config.yaml
n_layer: 13
d_model: 192
n_head: 3
n_kv_head: 1
head_dim: 64
d_mlp: 512
vocab_size: 2048
activation: "swiglu"
norm: "rmsnorm"
norm_place: "pre"
norm_eps: 1e-05
positions: "rope"
rope_base: 92000.0
rope_fraction: 0.75
qk_norm: false
attn_scale: 0.125
bias: "none"
tie_embeddings: true
parallel_block: false
extras: ["some layers without positions", "some layers without attention", "value residuals", "capped logits"]
init: "normal"
init_std_qkv: 0.0299
init_std_o: 0.00586
init_std_up: 0.0299
init_std_down: 0.00359
optimizer: "muon_variant"
lr: 0.00864
lr_mult_o: 0.863
lr_head: 0.0288
grad_clip: 2.0
warmup_steps: 200
schedule: "wsd"
decay_fraction: 0.606
decay_shape: "linear"
final_lr_fraction: 0.05
batch_tokens: 65536
seq_len: 1024
doc_mask: true
train_tokens: 357800000
steps: 5460
dataset: "wikipedia_en"
Each number is 500 + 40 x the weight over its row's rms, rounded and kept within 0 to 999. Layers, rows and columns count from 0. Numbers have three digits each. The size before them is the row's rms in percent of the matrix's.

# gate: layer 7 MLP gate, 512x192, rms 0.123, rows 83-168, columns 48-95
# up: layer 7 MLP up, 512x192, rms 0.13, rows 83-168, columns 48-95
# down: layer 7 MLP down (transposed), 512x192, rms 0.0747, rows 83-167, columns 48-95
gate83 095:415427479525504432475514536567473520528581583481521522486528529497545553527429491513482456446486489513468488491453474541518559501505470507501564
up83 098:461531566563486542507517559477514541549537546530502521515522534579529521450520552499430493554574483538423542504560525484460455504509468532481485
down83 100:492514590485521469508443515490553509476498483465440510525519419500484506514556553515512556507493450549503526544506562569431543488517472502522535
gate84 101:498438492461517406485416425470503559496449524426473497516526450548486428501499552532543496479483464498561476538530565492538474534510467480516451
up84 097:504504467527526517450447549527518497427493459514526551513480508490529494504506522473523542492547403537501505534467443513450421543485538527530607
down84 098:507490484502532479527490511558519513513626496546456512445451500448445410492533539521516533433492447478471509590528564526477518533581471529462528
gate85 101:542548477574526570476518515508443544525527466500482509505504490427557535453451457509477541508501502490540565496498541532488526535465483466425503
up85 102:545497523447485507515512490478496462516511500454522597515431464499462569579486525424491460599496522427514506488546521483468499489475473476465459
down85 101:537473504452531493547544392574508375533411541534551531536498545550447475487504493500453457499481514458515519463530559506542506500528521494503517
gate86 092:479581486585510474458531465516517523504521580471503489571549488545456558542493501519493529583473468523533474489544562546514509541463537503512510
up86 098:532592457491452512548564459542460508467453474468473472405521529433466538488454562508455503525490540531571469489474519497489457492460509496490474
down86 095:448405454511540492480523575477424463439487486562516520503524461497503531440439453484494444439429466519534463551457446464475512496467508497551503
gate87 092:501501502453454495519533491506409536478562555520435398532509458515567498549522431460484514480534477529476477478472505485506460502460540447462498
up87 092:457492526523434555485531455458454471511534498553547429514541478487534506456581488430508472458509446501495447500475492530531557485511503514522462
down87 093:460527452467594527516524509467503470518568448514528471507467536575531468448426475497543484531463488526504517539501503487416508491507420545474526
gate88 101:509472511499451476580569462535535542469550511507502546520483488439556577548487510484497509446549500422467456560409471405457553522517535511565437
up88 105:481491546518517512463433502485495437508597481473458461491530470474535572488521433466441482499472502434508525561474534526448525589525422520512509
down88 109:532531553507472490500494575514433537520535511485526463534527490442539530554578439481544446515552521561417489548544484495529533514522496521483548
gate89 101:475451527544455443548487506520517447531515482432427448519470463447471542485489485556496490480517554534456517402461527441503494457476528522521522
up89 101:515523562470534499514450502518445532478503513499488516448532547472512456457475571479556542620436508472464513523528498510477536522523521519510465
down89 097:471523510548523515436507473435480450525502477540542475486457464456485502521416501446541521466531515515496520536403520516533487503501590493475517
gate90 099:524408562462457554623493574437438519544466475528466501514528531531556533473463507537407507455576487505457513491550506540506476460480470480469522
up90 098:509520502538585415437486463544501544514559420398514444511434477437499466440551458521578460511525495541496529513537480564536522520539554465476555
down90 098:456565445444521427520500448517487494490455440475492463503482527404490544457551529412514536558493478480515502467531526525486468478438499526526536
gate91 108:484537503503518386542481448431465479482425558509514473495479449523492576510527480532455457488530438513487461516482475589522467484506433453571508
up91 101:463591570457546493500489537551515521499477451518522462595477508468483525493499542584528561503467422529446460405591593511497512509507492528447440
down91 104:500501467541467542463470496443487504524545483476458476399463483480486478526428499492469469495451537489400586522500446510507485510554509463507472
gate92 104:512525533459550460481411486545533541532512489485470498529499560500502506512538483499559554503520470499473485557523513470494538503546557534513532
up92 105:494583522464485558541599446453489548489539500516461474496510535513516545507584527492472489519484463481556520563497563527486497473476510489610484
down92 108:562521551515487457417541560483424565473582505474472531557504553513509526480464539526504467511529509537540512561524505509506505460616480426512563
gate93 098:486501507581489490508520468489509499500507528504542448496464487530550422509470535514380449553466489487491511428472556483477523455549520555546554
up93 093:530512506526567487475523550501426501523593469534498517498539481547509568459492509507461530544512500527545498525537518528530352532531489453501480
down93 095:498475459476469541496480482516473439486417508542559508471414451535484579529562463471483521401516488504552538458541449496527528557478424454482494
gate94 097:516511524538466453508475465463469529530460467524544443473541536491492519586487545583539517474456528550472409498528457566505556482471516512534496
up94 093:458468434507514457529475521437561522427551521513545508467510480417550511445531532571496475433508475513545550542490501474495476496513494446561470
down94 095:534486436507471503488471432517433498502515491523564508442481506475489505600509546458528529526505523575514460483500488522478515558452601561473544
gate95 101:503443583464507469481416512472502500502465448512533486588474469443471462533492364579504483543496530538444505484500486512544448564516523455475497
up95 105:599432526547463463494478527522508503541531549510523486496489496515497494536560479568446508570523500527449521495518530481440485503472449519536535
down95 104:540441503542485493458500523448409550530519604544560526472462456499540454487519517498488480562446522569461508538547494517507461487507505474526468
gate96 103:438518499493514478535513558464451476456503431573538562467442437479553494536540522527482504454471482521478416456506541520553534455525491515521534
up96 105:540557528502539547568556511484476461556528478468452479490475485565460490476504509458521533529450460523532449479495509593541458498453550473560552
down96 106:519455521509506511511528547510500474493479525478527520485551505502512456441515630535557474600565459527543545460489658494523511471456545434503561
gate97 101:537543584523452526484530482532538472460507483476481469492462525526489466514596498603506535503470490477519541512497480519466479561526547461459544
up97 099:517563488494542493455502513532474458496545409492491436501502555444475474511493513562568567482463434550522492552448461469433554518542468501529480
down97 100:475534601501429536490514495462462450520464494559444499492547517463420505502540500597496529520481476439523564571477515568485508533457529498500472
gate98 106:506496529509545517480417574489519534513443471484487475539501543533442545497588465501516495500494496540514480518501543513393441528489456527490506
up98 100:501500489457529505540480585481506489525475468458501463492583569507385497511521501506511484470516467490505509500482552572486454502507445534443505
down98 104:491541525522512496396461515508575534481448490462487515533544517514499478512513450511431559432534450504471498444546526542495465490488422531439538
gate99 095:483531496466489531499484462561505451503467496505478546532497499490476478482466494514420550529454561533532435468412516444515505510498504531537499
up99 101:513532553498496441517454513530431597466565484510522535511531424436543531459582550511569477538478436475507465480408556509475485456447502478472468
down99 101:413481534486486423495503454469526478503522453542442542573523498497512506490505468426512512512486532511531585478499542510522537518480491431451481
gate100 106:475530437468543524466500589448491536551535509468477477523512541499488442502525536565496536501398544492577565499520518512551502475510528512469496
up100 107:538453455413522562451432486472529462536535563520539539444406453514495484542472512547564545474505542497527449522512439478478485516495484405509501
down100 105:534482477475442536532515462556504495502396519506461573485493463555511487475464521471557485535515432494496488471444448528498515512536462437556454
gate101 093:553449466572489446539471513510525483460523500464493438519541518463462475467542535513511467585501480539512480549516529514495496485550484441578432
up101 093:513451503498544474524507513589510478478472523505459492518558463364602501419507531459519501518452470554481521429489571459451532544505475501546427
down101 095:479453460518500500504461514520558487479505437515502425460500518508499494452533454560525467450470506560514570529461556477487538461535495485445431
gate102 095:461506536480515471542454480500556489479473488466528422487466469495470514480545461551489542516555467568557446487491538459478511499561516486518486
up102 098:479502509508485472454475567495495560442537476493484441479520553486508525508512464486491529561457498448543485432441514513484506521544454404496538
down102 099:532534481431463459504449484472495511498445505582562505473545460551479539507448553537513511510580409493517524520524561525460461499515461556475521
gate103 098:451479446438465489546538497456496498477512510512487513525516493490461495507497574515405495595440480513512552457414566484524492443528570478496514
up103 099:513520470484505432475507438465430573479507507449455525492524569505502445533467509512439493463543529441503527543498455474458476481413536531525459
down103 097:517521493486540470514520456496535593463466521506476459464536530517456480600502491564523496480437501454539506464548514482499414519569478418536512
gate104 097:531534507506480506608503456528506538476387477478493462506508504495542480415515499499456523484431494505478500446533479469523479514487478462544497
up104 086:467492504538455502488483574456566454444525520459414557497472473471453484466484458518512522439437484501535455627483487502489521435489518531509428
down104 092:492542534452525460515452434511466473461467518563532506450512434463489481455524505491479442473442523515519415427558540500530461559477518570532510
gate105 091:604514447550495533491501525453528501483560463540586504577478508520503491468504490469475573495562467429411520544483467486484514453506431532556523
up105 097:457531587526509522472483509505526527436465478433566481447523496506473500503498493584555499464470437419545481492519563569540473562570549531574485
down105 097:532536502406447489428462474463504522440509492475466551498520374501491507554432555544469523489466507500499525519506465525534481543534505497537472
gate106 107:527574468584456489524538450557463443532519394535513509486475501492511541500532543524527464456446573433511465508442502448520436516491481520553493
up106 107:458456488441567580456541494421579485462467530594504505518542484498483501553556514562519473505484497450473471519602488502459450473534471467473511
down106 109:482530526551482532510534509527491525478555496561496475521506468492488594524587563509529521435485443473576509557505500476495474462495464470471499
gate107 097:491525465480523491535514490488519507579553532537493470469453481533455468588479476414500510562589576439527476517502522576490511556477544439439507
up107 093:544472467471515521505539511519555427446418475485432492512488543485468519434495529515526443432499429470509534499489490518492465614545516562502453
down107 094:492516506495574479469475493456540506444548490582558584489464550444500581498505514574474538560538525528511534454435499438425485508460498515531477
gate108 100:509458535612530500553497523493560523529499472475508457421522537493472492533575481466410492420507494527543475532541481466496425513447366489509469
up108 102:486521548519489458502523475476551467480560564490482559477469514490485509436482443468504419469478476437508479437432491577530487508522466520560536
down108 099:556529542504460498508518422475552464504499526515461490444476515481509472508508517500538449537506509472550456564518442503487598615459510480558524
gate109 104:462567473493531497536450531541504469443533464588491460489468493579539432542489527463478446461407572543491597522527463517451477543507531464470523
up109 104:473536505498484438472516509568513481555522473510511464450482481600553493492490496509468503465463569489522558480507541457544492521406497482558601
down109 104:470549482509475490449545521549533513508508495550506477546492497540551488498511550449472570523458509502478540552519538486545508556503458499507541
gate110 093:484522526557451428561497472520498491483516470477505487512457559467466466563502541483464492431443487518593505509480551510543513521537487533532525
up110 094:535513573468436438511455496402489555460491454452492487527552526538491511505486549462489496439535482465470464449493517519433483484511494486521537
down110 093:530474450541510563473494462526530419575550539387501527605540506525497460488478542480520509482489500535515536472519432467445572481460441545566538
gate111 101:565461568644463407447475489545483536504554419497489490457486495543528544507492553580535500486455560472501484514520501507561424492433558512474522
up111 100:528480506544568477472495550469408489423532556544497463554462519558492562495502524492502434507442522437516498488460535539486533539518457496494410
down111 106:502494468537499495500549514552453510506499484508482479461496562532461505491476541524443462560440522550493559548471499504403438478532474505490492
gate112 097:472487517557467434452481467502492499533513499498500449475435525534514501481510610496490536466480504367526520492513492508514543437472462525477495
up112 102:496503521568494476442513518539484504506466573452475514505551496499505543517468469530492469549430514477485563461581536525567547471488483524502507
down112 100:493433505492518440555474492467501521558483485482510523388521464569452508585489512493484473524513524539520482519490486423492461493501437477501474
gate113 098:445494540544402451485515538543504494488537473496489508485449496552442459541577530516484457496505441447454532543447513515484447499576463517510465
up113 101:542380489521509486590456496505532514439416513486508462483442425590512540510436459557538592480461490470499500536462507501489510582518476490508537
down113 100:481454496504527568508486438474442502462520444550496468433447452533490485474423436534586537542524470486553463469452452482539448468538491492539480
gate114 099:537469462477541492548445427580478440467535475551532533445440530413466519517468405570510430525456505518497482463469476470511475453478466492516491
up114 099:489559498602508406551477563442492489486582474527532485525466585586481455512460395418535517532509551501527517435465490524474495467494506494441492
down114 098:521539551482489477480479504525523465547471485462517479499530446455479518449593587464508514525502497470585558575565535504498521478527414530513470
gate115 093:561556573522484507609477408529540504518481514550461542554497528516502536515460527489524458483464438478522466468520488514573526460469501494504414
up115 092:481519515579547429480529517555445455501474469505478475534435505505520495443511500507531505498434496557451502496516508505449443491504476512528478
down115 093:474543537489500471517489526473571406558458473507531579494422457473539508523462499561509519511428487437453499442504515522503522596511477511497540
gate116 093:548479517498476499503541515528483518479504494513538548568469480560440480538474495464460519446468431493512465442601504495501487401564540532447483
up116 096:525478480558512515520496478517478526533536487505537458544443551540498530550419508467453589436426500544506413533500437446489522479450454515530425
down116 096:525492452522538459565537536483516478463514519523495514432450554507488472503473443533491407454512500565470459555515469468489491549454575550626590
gate117 095:463494457474532502518471523476533529505486472525442497487463478584455453491555541458476474487478526538502494555453590428504477527520527483509482
up117 096:512516511571455472528570466536471438465504486544555498519522547410509513521491503452581511480511438440524466488451530568462568557464449528501562
down117 095:452508533512436503505455530441554522491468433505473555551546507462518468549559467487509521528497564538516584518463556471521482537492471528433522
gate118 097:428511533533474475588467484488463502548503559510556385517554492537530530507479486507469509578552483504474507529461554454516496518568476422460577
up118 098:516433525498526481520504526534486444497443590469545424477474532500503526540542546578506551509453491495504457452474499528521612463502488466548512
down118 101:518485566473556516479507581463547568486457549519531545527437458477432542508556535505465508469472468551463455503460522525495474429539439470472476
gate119 101:496527518470454510539547491547456483497501526518411577464577555568538487520515507498594464536497518546520484483529526526544563507465508558419498
up119 097:487558490441469477550509481595477443529507482484441554485495512518518475538460530553425514598528451456471464515541538512469498484441490594526530
down119 098:435527529481573441491437505523555527568500436465524520514502486506543434472535534474459542525493514445498521458457518521465574498497441527480517
gate120 106:479428572492476542528465479501523489521490487490387499471471520491540497526523450488524409480511495500542464452551452475497419491481466475575435
up120 103:491460533458533487478530554396588513497526496512503535593514535522482495529498431427481489491520488471470447454614528493543503474540412456468518
down120 101:479512508475551489546530449499485445528486431469450539529493576483455502461472482455465553520488528459460480531494466472523537462454540534482558
gate121 103:479458481448461431512524492451447515449524471468542454465525463396543509519556508432496451497544518537470507494487459511534473486483482514449463
up121 101:447545486470464530398511537495575470536538490432533492506492502555514467481458491495517505526460590569478497526484597446485511539534483541521538
down121 101:469516509450427476528503517504498536424478536477474448513503439483456505508553525474486452503485493502478497509451549488497481478464471600541499
gate122 096:501532491526495511523556449489544571495448549510565500526515411498504524569452451501571457479446521438474550527470489457503434538503536534572418
up122 097:481467466460487501475508498392567573508449484498518505487540472474484535496555469504516516494445519455495470567448461480556499481491521460467484
down122 102:484495525517526433481482537456519485496524484480539492481470507391502543447501476451549413527469511482494468480533485489497532472521529467441509
gate123 101:488439547560464518537574529512552501434524478569460543458564438536509444546466408536516441499526520472468524484520514521516611516504433479546485
up123 099:579492502501458469429519481483439596468439614501505544605547561436512449520516559505534478501454515535510508548542551474516427500514481553502541
down123 098:499496479444465499481489473445504381514487474516527492459442471499499500464464553511505565480460526484508527533482468499501461485460431491498509
gate124 099:544546465531484509490469541511510563532523546549567495488498570494513522467519539491563449515421535424415496479495508519505473436504405559482579
up124 097:539545497474500498493459522502434540569513540535600493472481529452476534475556545506475475485409504447496558459479459522520565470446425517586534
down124 100:491558542537437456502517563491474487508477518474567473391498522477526493527484459537496513538536526437489560492439485532565453452498507529460452
gate125 107:555477555592488483501500525529501521526544507508536493474498543491537530434495521559532486494487497493525508531528499501449492540461410493520468
up125 108:500498390557550487512563520488488531576457453468498521560534516458479598545491474521460560573468444517478537535487477483541499415514524495521438
down125 108:495441459484503427532474506469458445483528523481464534539499523601466508413428494484497516487449436485530521492533514542530606502536464542471497
gate126 107:514516475494480509552435501532583506552507491518489495517467527568443491479562522495496559482549564499422479564486482506532532469464462534534519
up126 105:482504503400451518518525437529550523593547457465490505548467561470428485521465515538516559486460556517537532609468467506497525545489491489551523
down126 106:488529455491511451521569504532478467595499516513491487479570571540448499538536526557526538557428450496524568507522519487521551546539523544426486
gate127 107:479414498491517477437454467536475471517502494508530471540455540578463509488493486459557462493464501505566532506511518517478394480476497531554522
up127 101:483523557564519527474474438528548533515446453490487532534528474493470492466433547455447508455534506474470496438520473616441463476538468461415496
down127 100:500497510478498500563581505580499500510520443540424569540592441526550529501480497547520504468531448485491552444457533485489492523509547508507469
gate128 103:528516608499434556434461530535486589508488467533538506448533578528512532583504527508464476550464483481580509448532454557473523486503497501547497
up128 101:466529491481556483477451524588501434481575478497529454558489546503453504492464523518492439509523460484533550525435515502515502505521523498517514
down128 094:496485544541433479466469483500487560548472451504480458463545559432538450555607470515423484541435472458515561514577541574422495525488500518498473
gate129 098:530518477478494500467463467510509448508428557500502545507449527506456497438501521579438542470498528496495516489495520456432467496505556520495470
up129 095:494517467461525513452459456439480527546468459473508510585535502462497514512541435466505491491504514486502502558476501451479463554496546540504512
down129 096:440497462504504410514559552484486491505492494494508486506533472503485522476452409452525497488475501569509527518514470475500528476504403501564529
gate130 093:522488454479605563524501473518497567471430501456518501475591488506457511491533493483558535536513493500527513484511495484538542533462527477496484
up130 095:516501519488487498517478570487577545414470474439446461521583502513465538527513492454527543525540487482470516444583492495516539522509504461475528
down130 096:560533542507541500501482535500491488450564460517525513555567457485467480497519506455475433487509521453446549430403461506522522575517465535505533
gate131 097:514549497477456517534517476530595493468407586490561456474519505533540554474545519428464457604506547415512511534546457490452457593488483517474406
up131 095:531517492515473590503474469474545493536457515517463532442546435384626552560512463530467486496423497490519509538467555517499512522536473538437481
down131 094:534489503521533501554521516505462516567548461485476500449475577614437484550519460519439488518512478578462530529454544467449478521456476494489465
gate132 096:513469505526512488552465525487419465456502517506566469495480541521485488546489473543511541534496516466562555515502521473549483439546457542512521
up132 087:522462519518601515563398475558514537540524484547514427467509523511508573476542507528533542535476508535517524531513423537539505509452524497528519
down132 090:498516534528451485504518424473469541457532562467538468499462473560408515533507465520488445555603457527488523504529513560484506416510556514496434
gate133 102:505508588428490474434524460481490490491460540413515480468515458466540500507469506510446445505413519491413468497543552477471477503470546560477544
up133 100:500524560513506486442547478424635541532554510517528512428476492516449508497432523573486492494512430543462499499466527483532547486402520539543494
down133 093:512489505505514519499540555524540444474530429492414414515489562466566487484508471519520470462400478525527486509456477475523554571487568492556517
gate134 101:432521441452464528594513527470594580473481475494512548488480506448589435523557468520505476506452451549488501505494438540482431511504481501516495
up134 101:499492523490444519543572548520469527432478523517513599499530561470479521559465547409493478446464507527448519484541519501507560450570545526508454
down134 102:516512534514462564501483486527495499485519463537497460451480475464521579539505465511617535351505489543488500444505488496492442543500419471498476
gate135 099:516540554528530527443422515532445568521432534449442545511510435502460497496558491505514569524524391465541494457506460552469450415428554547438509
up135 096:479473473474516508475507475468491466539479497527502537486529502570527511562475534492514547486470459535497504477473507464519466551483542462509624
down135 094:472558467512435433531538531508521526402501464481544505513443527496512523504535454510471458542483557472527479453527504564500525481503490476496463
gate136 101:502474539538531460496497458564559549564494547530454471457591497567438482501491484493524456527455411462505564470563554519425480491460468491528485
up136 094:465475511502587494463489496537482467569485531535468556546477450481532478523407501444537473531516453534620480423533613474446462508469498540528558
down136 095:458494525523534530528544462440521491547501559570489511534443521502562506506518504560454554511477512467490472512414557495507514517528475558498489
gate137 092:532497484409470451451554533511501528496476547598489446508496473472535486501511496436541455532475569529468469513475521552475511556417547483574474
up137 090:498485605555506516472456495505503540550530457476542516558541505509530502531489523592527502480451490507501572542521497531493431389505449524464476
down137 092:489460477508550475513503489461556460412449464464399530470531517510491519533450447503473555471520555528546533433497532491436505487469590450492506
gate138 096:498445537537485518453511404616547494514517443484536541524502505472508522424483459528485566461454489490416540498439472535546514516526541483511535
up138 099:526549473537560465471466501407531566465504533485500428438524474519546490563507574451489492496585482542524507497523510483471498459528495477473400
down138 099:517520491567550507557466483466473410558442477545491477475542543486503417531533547458444469487475497487511542545460449510439561476456498470504504
gate139 100:438426442548509522533521578542551503485507481541527485489569514501483503478439450468555426458472545499545483536541427536543520491494438474492496
up139 102:548480512511541517455494479500424499553533520528486487426464537541484523504471443574513516550478516458470574569446490553553461514475499537566519
down139 105:490473539476486456483568607520520523533513479484464558479444537469503542450428442450553491509444476455458516550459448487561491495492517538508455
gate140 111:511519448499496433477493542440427516513486500490533492511558496535553496529450449462429522484470428580491526499600551473530512495494507508476413
up140 110:565464494470586546502511563418511433482537527503519527510499532490518616500453529420486437544478530488429509484495521427451506461410523490512448
down140 104:534505449412519510502431507518502516488496477505531556507484470456456461503455463521579432486463460434471455520443537453505433551519497482520417
gate141 104:449484508458497507561486459484516568561556492501507558539498516449488460569533477457508468503434550501473450538482531515469519507477469492483492
up141 100:504478490449504470515472530437462501452515512489440444455558512471476500466493529532576579507508481495456465478591438547470495514552438465457605
down141 100:474481477473490489462522472561535486479453513512510480440468489497456523526526487544565520518541472528509506430568474461417479469566515496476500
gate142 108:449501505508450541504564548446499534427496484441533533525487505487529521456439487476560505411463506506530560538386517505486513430534496510480486
up142 104:457436512594504478547492470469509513442447481516530539436505455510490546492492522506505422433505508468493513523365483500524554544387509456573463
down142 100:508525426490504522545426460507521505490428468549557499552504486513505450514534488513525491449564496478588537436466455432449481501444459481476493
gate143 102:456490458527504502536514474524538439555500457429550442486555485423541512515524524483450504456490494525531525470530549490508518430474504498618466
up143 105:505534556462480460482452512501470521484492494474542520497492494538531495508458491470572555480539475462541519536514471487525561494553511473499445
down143 107:494507526498523481456512472502478491513509422440540555518527482547462547533476458464460530493546478485517435480515521520501473449460535477490464
gate144 098:502475541450438527556553445502520466498494527469489499462480488550519546504497500502514454543518538531507480555512442496447493524501524572477455
up144 096:512464435490504537534445507513532591427499485458512520523498526480476505540496557511502486532454443475569510498490448546472578519534536564516452
down144 099:486497510412473558487507550489532471466553450449534507459517504567475479473540500482480416563546524484498490539536459537504480514495401506496477
gate145 098:608536524528494452460427585474477505457476543440567567558418549464495478493462493545439481470499549525528508521476462545473516541565466523520542
up145 105:433557467496544499598547449528474595487506484518555519519526519537501508506476541553464501486508536479527521430524527519525410495574497531512478
down145 101:563486503476511490500452508505467543552520451576498546488545499514417448485493459487479540483495498534479532424449450557571504484548538415502479
gate146 108:508508435542480496483501516529435521491455494527580453527530496522473508424481470513528473427583475472495452472426461549509498529463519496552481
up146 109:472559493564498469515576411532481483559525443457497544471404499505490489468444512478518558517551409461505490438477501430428494537499455512525494
down146 108:518519466493557518529460492487549455405499464492495548471433491461461524473484425473508523590450466446489527475433522493487556535570506498520468
gate147 106:448545504446507492539525485496517558512530433528493539472504495438457509539562491522502498515506432486538462483482542498468494528483483507466459
up147 101:498494504572474511558436458512527502507490545551515503506524506506501468504548440517524497491527456554485489507550515460508542482542555541519518
down147 100:494516489482535575444510441509516531446584591553531451523464475510460501519515425517468547518465508503473521446490539556493457472502496535491501
gate148 094:501491452563518433509488556448457489509475614506489506581567521560524445529486509500559485489529486473508458539585438457534474489464512521464554
up148 097:483566467481528511549466532501528527476497488459509487542425532497488556473513463467535475478518528520547513456506489577539504507473482572435433
down148 095:534451503508495534473465558576521457418498457521529462399501465516557509508512513560489471500468552465531510511441441511515482440464521469425537
gate149 094:444421499546484541499534445476499529543514466518514556461509563497506445458499522497562405500500493455503441510480519538599458534608396481530537
up149 092:472528597424519620532570518573469475541501489548530507498484503497522489494476466522539553543486497484518458475474522496475528503473488514560434
down149 096:532502545529518500469419552515598486486480524529524552469514519515557444422507452485526560499542568538460532453523524573457506502474487561485569
gate150 103:576578571465427522468508487499478508513459503434576502511477483461501479473469510508449477570497502540540490539458475422450476541476554496480523
up150 101:493477486494480477522521532546535524565494459554475400562533540470467580471495531451415515523486511445514512500530566529537498440464490497459491
down150 098:454501528560454525520529486567522516503558452510521446556448461441481506470467436529502481444467548485498532563573495476519509486523548441474572
gate151 096:430492491521457501499460507500496458496594436534526546504500459488495523522465503568487584465522491479492521472539553567447438543643505468471426
up151 099:511452498482514505506420530512473471513538485430534500473487539498555508534420483541488530531499485472510436451513493538516486551546495428576517
down151 094:414493467453486530499478514536545456550439578555537412505567537515478564500483477570502560463498511569500595499523559569543541528480452532455520
gate152 101:519550549485443526504499498442490509485524572542482529537513446482511559497529556497420538563525472535527523466528503471467509543455505526467493
up152 100:454521495506420505476456479466496582482537454568565484541493456499505611516469450496481485521503473558504435487508529456514455479506496529531429
down152 098:496537507516487552450490551461417512532483540523511477521558503451527535505468520596524478480494534472582473455485521550495535504536537453492433
gate153 095:503495505517580452538443517537530458426461456460538476470497436483509490429451482502507523483510482458546483521525449497480598414573426543504446
up153 094:492438455484532477504539513539501523519469547467586561509511561579477501493520446504528492527518466502439481479563582488519557503488472520568468
down153 094:463525448548560537515516465434500489554452493396532550450483509552466489453435530440529481540523533557537531531517505467538490483479453527427447
gate154 094:547414532463515522512572538527471482511506481473546518519500433477530492425545453450455453509482436524545500456509564483453483477472464481526497
up154 095:508567565482476433476457496518426444429464518397544520396502448558515518543517461529486509484534469474549482496522577490548488463475538539573508
down154 094:465471460481511464503530512483592509516463486541525516434503499511513491480449484491470454464596474506478443528528523553452553557558599533475496
gate155 105:463463530577502520469526518517557510454447555531506486531603488416514495494524468516520556520530505546519487516540601509529455537611520443467469
up155 098:518440478496439520541491505482476499511461488519473491458500522511505490489512442475457521517447486528448564496514550491449478453507563513529532
down155 099:508446485440503591501480475515534516523524452530460476444558537495436499475394502458573580383482432527474468483451526459440452489553541484510454
gate156 099:485506540528561447491425489480414546608476467477471508471495513425447460545517541462547492513448461491516518511494483516497501490480554421503507
up156 105:494484479539427480473499485518495475476471530450579518511471455559536509456467466511476522520548556512472613519477415537489546470561511515501530
down156 104:454511459518527468490486538468474539542511457485503465541428511473524521486437526478362551533528538551506599527435555523452489486454460554468482
gate157 109:580426467519442495495487517502468525579463424461530450549500525429530502482482447530521448527463529504482491559544486539473443521492560474532472
up157 101:490560560471453486478509585491504497463465508480521504539538445502563500528502458526465483470543444478505525495456489535495574487491455510467551
down157 103:477604502472497557539522512514520475446481503479470520560487489519547482478506472574503499495504537523526474505473569464482523435466510493496503
gate158 109:498487422485400507494545502464508547464546510531449528515486542507571407555457511472469600493490513527532538553522463468487508498506522591557555
up158 107:526510475504369522471462525494480475581474475488500453510444528554500468524435538517495511423536493493547520486459534559502533482501517492555514
down158 103:537552483523519501510498475440526523530462488523544506481499544564491506513492531576495456542566523519494494502529515555557539562458433462526438
gate159 094:550467516512510453436495432549537481496561529525515496473469488516497510493593532553494484442559587445492505538509489468449544468513460483508480
up159 105:492449512506494522476507483486486493513534533471483486564518512492528479427537521566536528487511518540500474494503544525485527425494483463529569
down159 103:522535478518467460464416509508527518484503517550433498496511571444560504513547538546446555473550603501555515498553449477491524455560480526506452
gate160 094:522438498484580538518490508607454530499488462491517478504464467551567461488440538537513484513542495491503455452521571569510554451467456508513508
up160 097:484494527476540562437477515528493501452580481520495457507501506477436508518495468533546521498503474505461487585486561470483487554481446612437529
down160 087:578563535559524475547512524444571560596606508507519487459494507445490501487473476514481480560512517505515459492487452517537517503496556514519451
gate161 097:537521468527404468498566483507512509530508499566459549504435545520501499494455542468422537499473536482502543514479431446501424513477475426443550
up161 102:492504461507514526465538589533561543510499431507539510389492459553567502523522499483493485512455481497462495475485501550481537530524455541410518
down161 101:484585482512558497481469530429520444469467549507535486451533500487536515531557506461434485555490506523529531464431530513535515497454469560453502
gate162 094:445460499513449485564484487512539518519456536488479513551576445502445480502456527552470508429550487584447549477516495428454434447467500491499443
up162 095:532470433468539526539550473451529454470468466543538549488516557519420473523546484565443540533461541456450382520476520478513475584480536481523495
down162 096:494599473574435440541554499530470496510509560488513481555486533524469447581541429488476496557494509493514512474490526540503527549504486521550432
gate163 109:464389458495468471502539568509493487539504519536435491535537486425468509540539431533546463476506519488432452499414514470568517480527476430510522
up163 107:499552500548477581509454479482535521437548516502569496517492461569509514470493513573488532495504496511612498551445508440523536545473465546511516
down163 107:431508511527463471571465502421507542550532519512582556508519459482530466523556567501492511544524534509527478543470555504560525472522495529545467
gate164 101:473540518562560552499494453498552464436577504518505498523493519544483474467486515509559494473546548555501502538564523465533555578505494489547561
up164 099:525453520435540433471580503506558439560611477436472528475511570530493504490496470462489457562503555563503464534486500575537541538459454492570503
down164 103:520504492507453465471515507531447497547493502449487492543489486466485526494518475520522501497530465432460450518536458528509486503567530488506479
gate165 107:556449519551477568452524515521504492544507475442478559527496472513467456513587465484445511518497477516511454504487543449593441507492542491470493
up165 104:548568460547503484555481498577548493491592455500484479540454542533561564482497545612525522576462469508522501509515534554454602469499537531509389
down165 104:514486498481459501493512474465537508430470512531510565560512513501556493432495528482531526501576495535492375459520541494499525469488508500557503
gate166 105:468535494565521436482491441551513487525478465532504488555496493408527518508475510517470497519461514407506394530507474504485572516527543521466469
up166 105:444508500483471493471527524534473507504506581507442500477567518489497482479512509499504528526563486493468570473454591492526449490421590480492506
down166 104:490524462491476578485410504475533504487453485501523529532533495532508562519463475483467511466526539474577552521515479530497466558415537567474541
gate167 099:459501527492520496484527569488502464532587537531578543507522540506436564497535521455516489518463508478476543512495491503456464503536519479468477
up167 103:468489498561497481546453530566490504425476489449470517483461501477497437441518551451406517567517533575488528533425493524468553481560508491505508
down167 103:485553490522525504435441491487505432444549496526517573402501496501515547506528482451509498531419524465423459556522451519474458460481482467497499
gate168 096:488371487433494458486467544539485516535545492586546511535500536555488438491449584592496469499429524520581550443502467523457467493508488469535467
up168 102:428495456564512509577499510423508448472554540447478495449483459499539491510492520518489481488536530477526440513456530462535542484519529543477479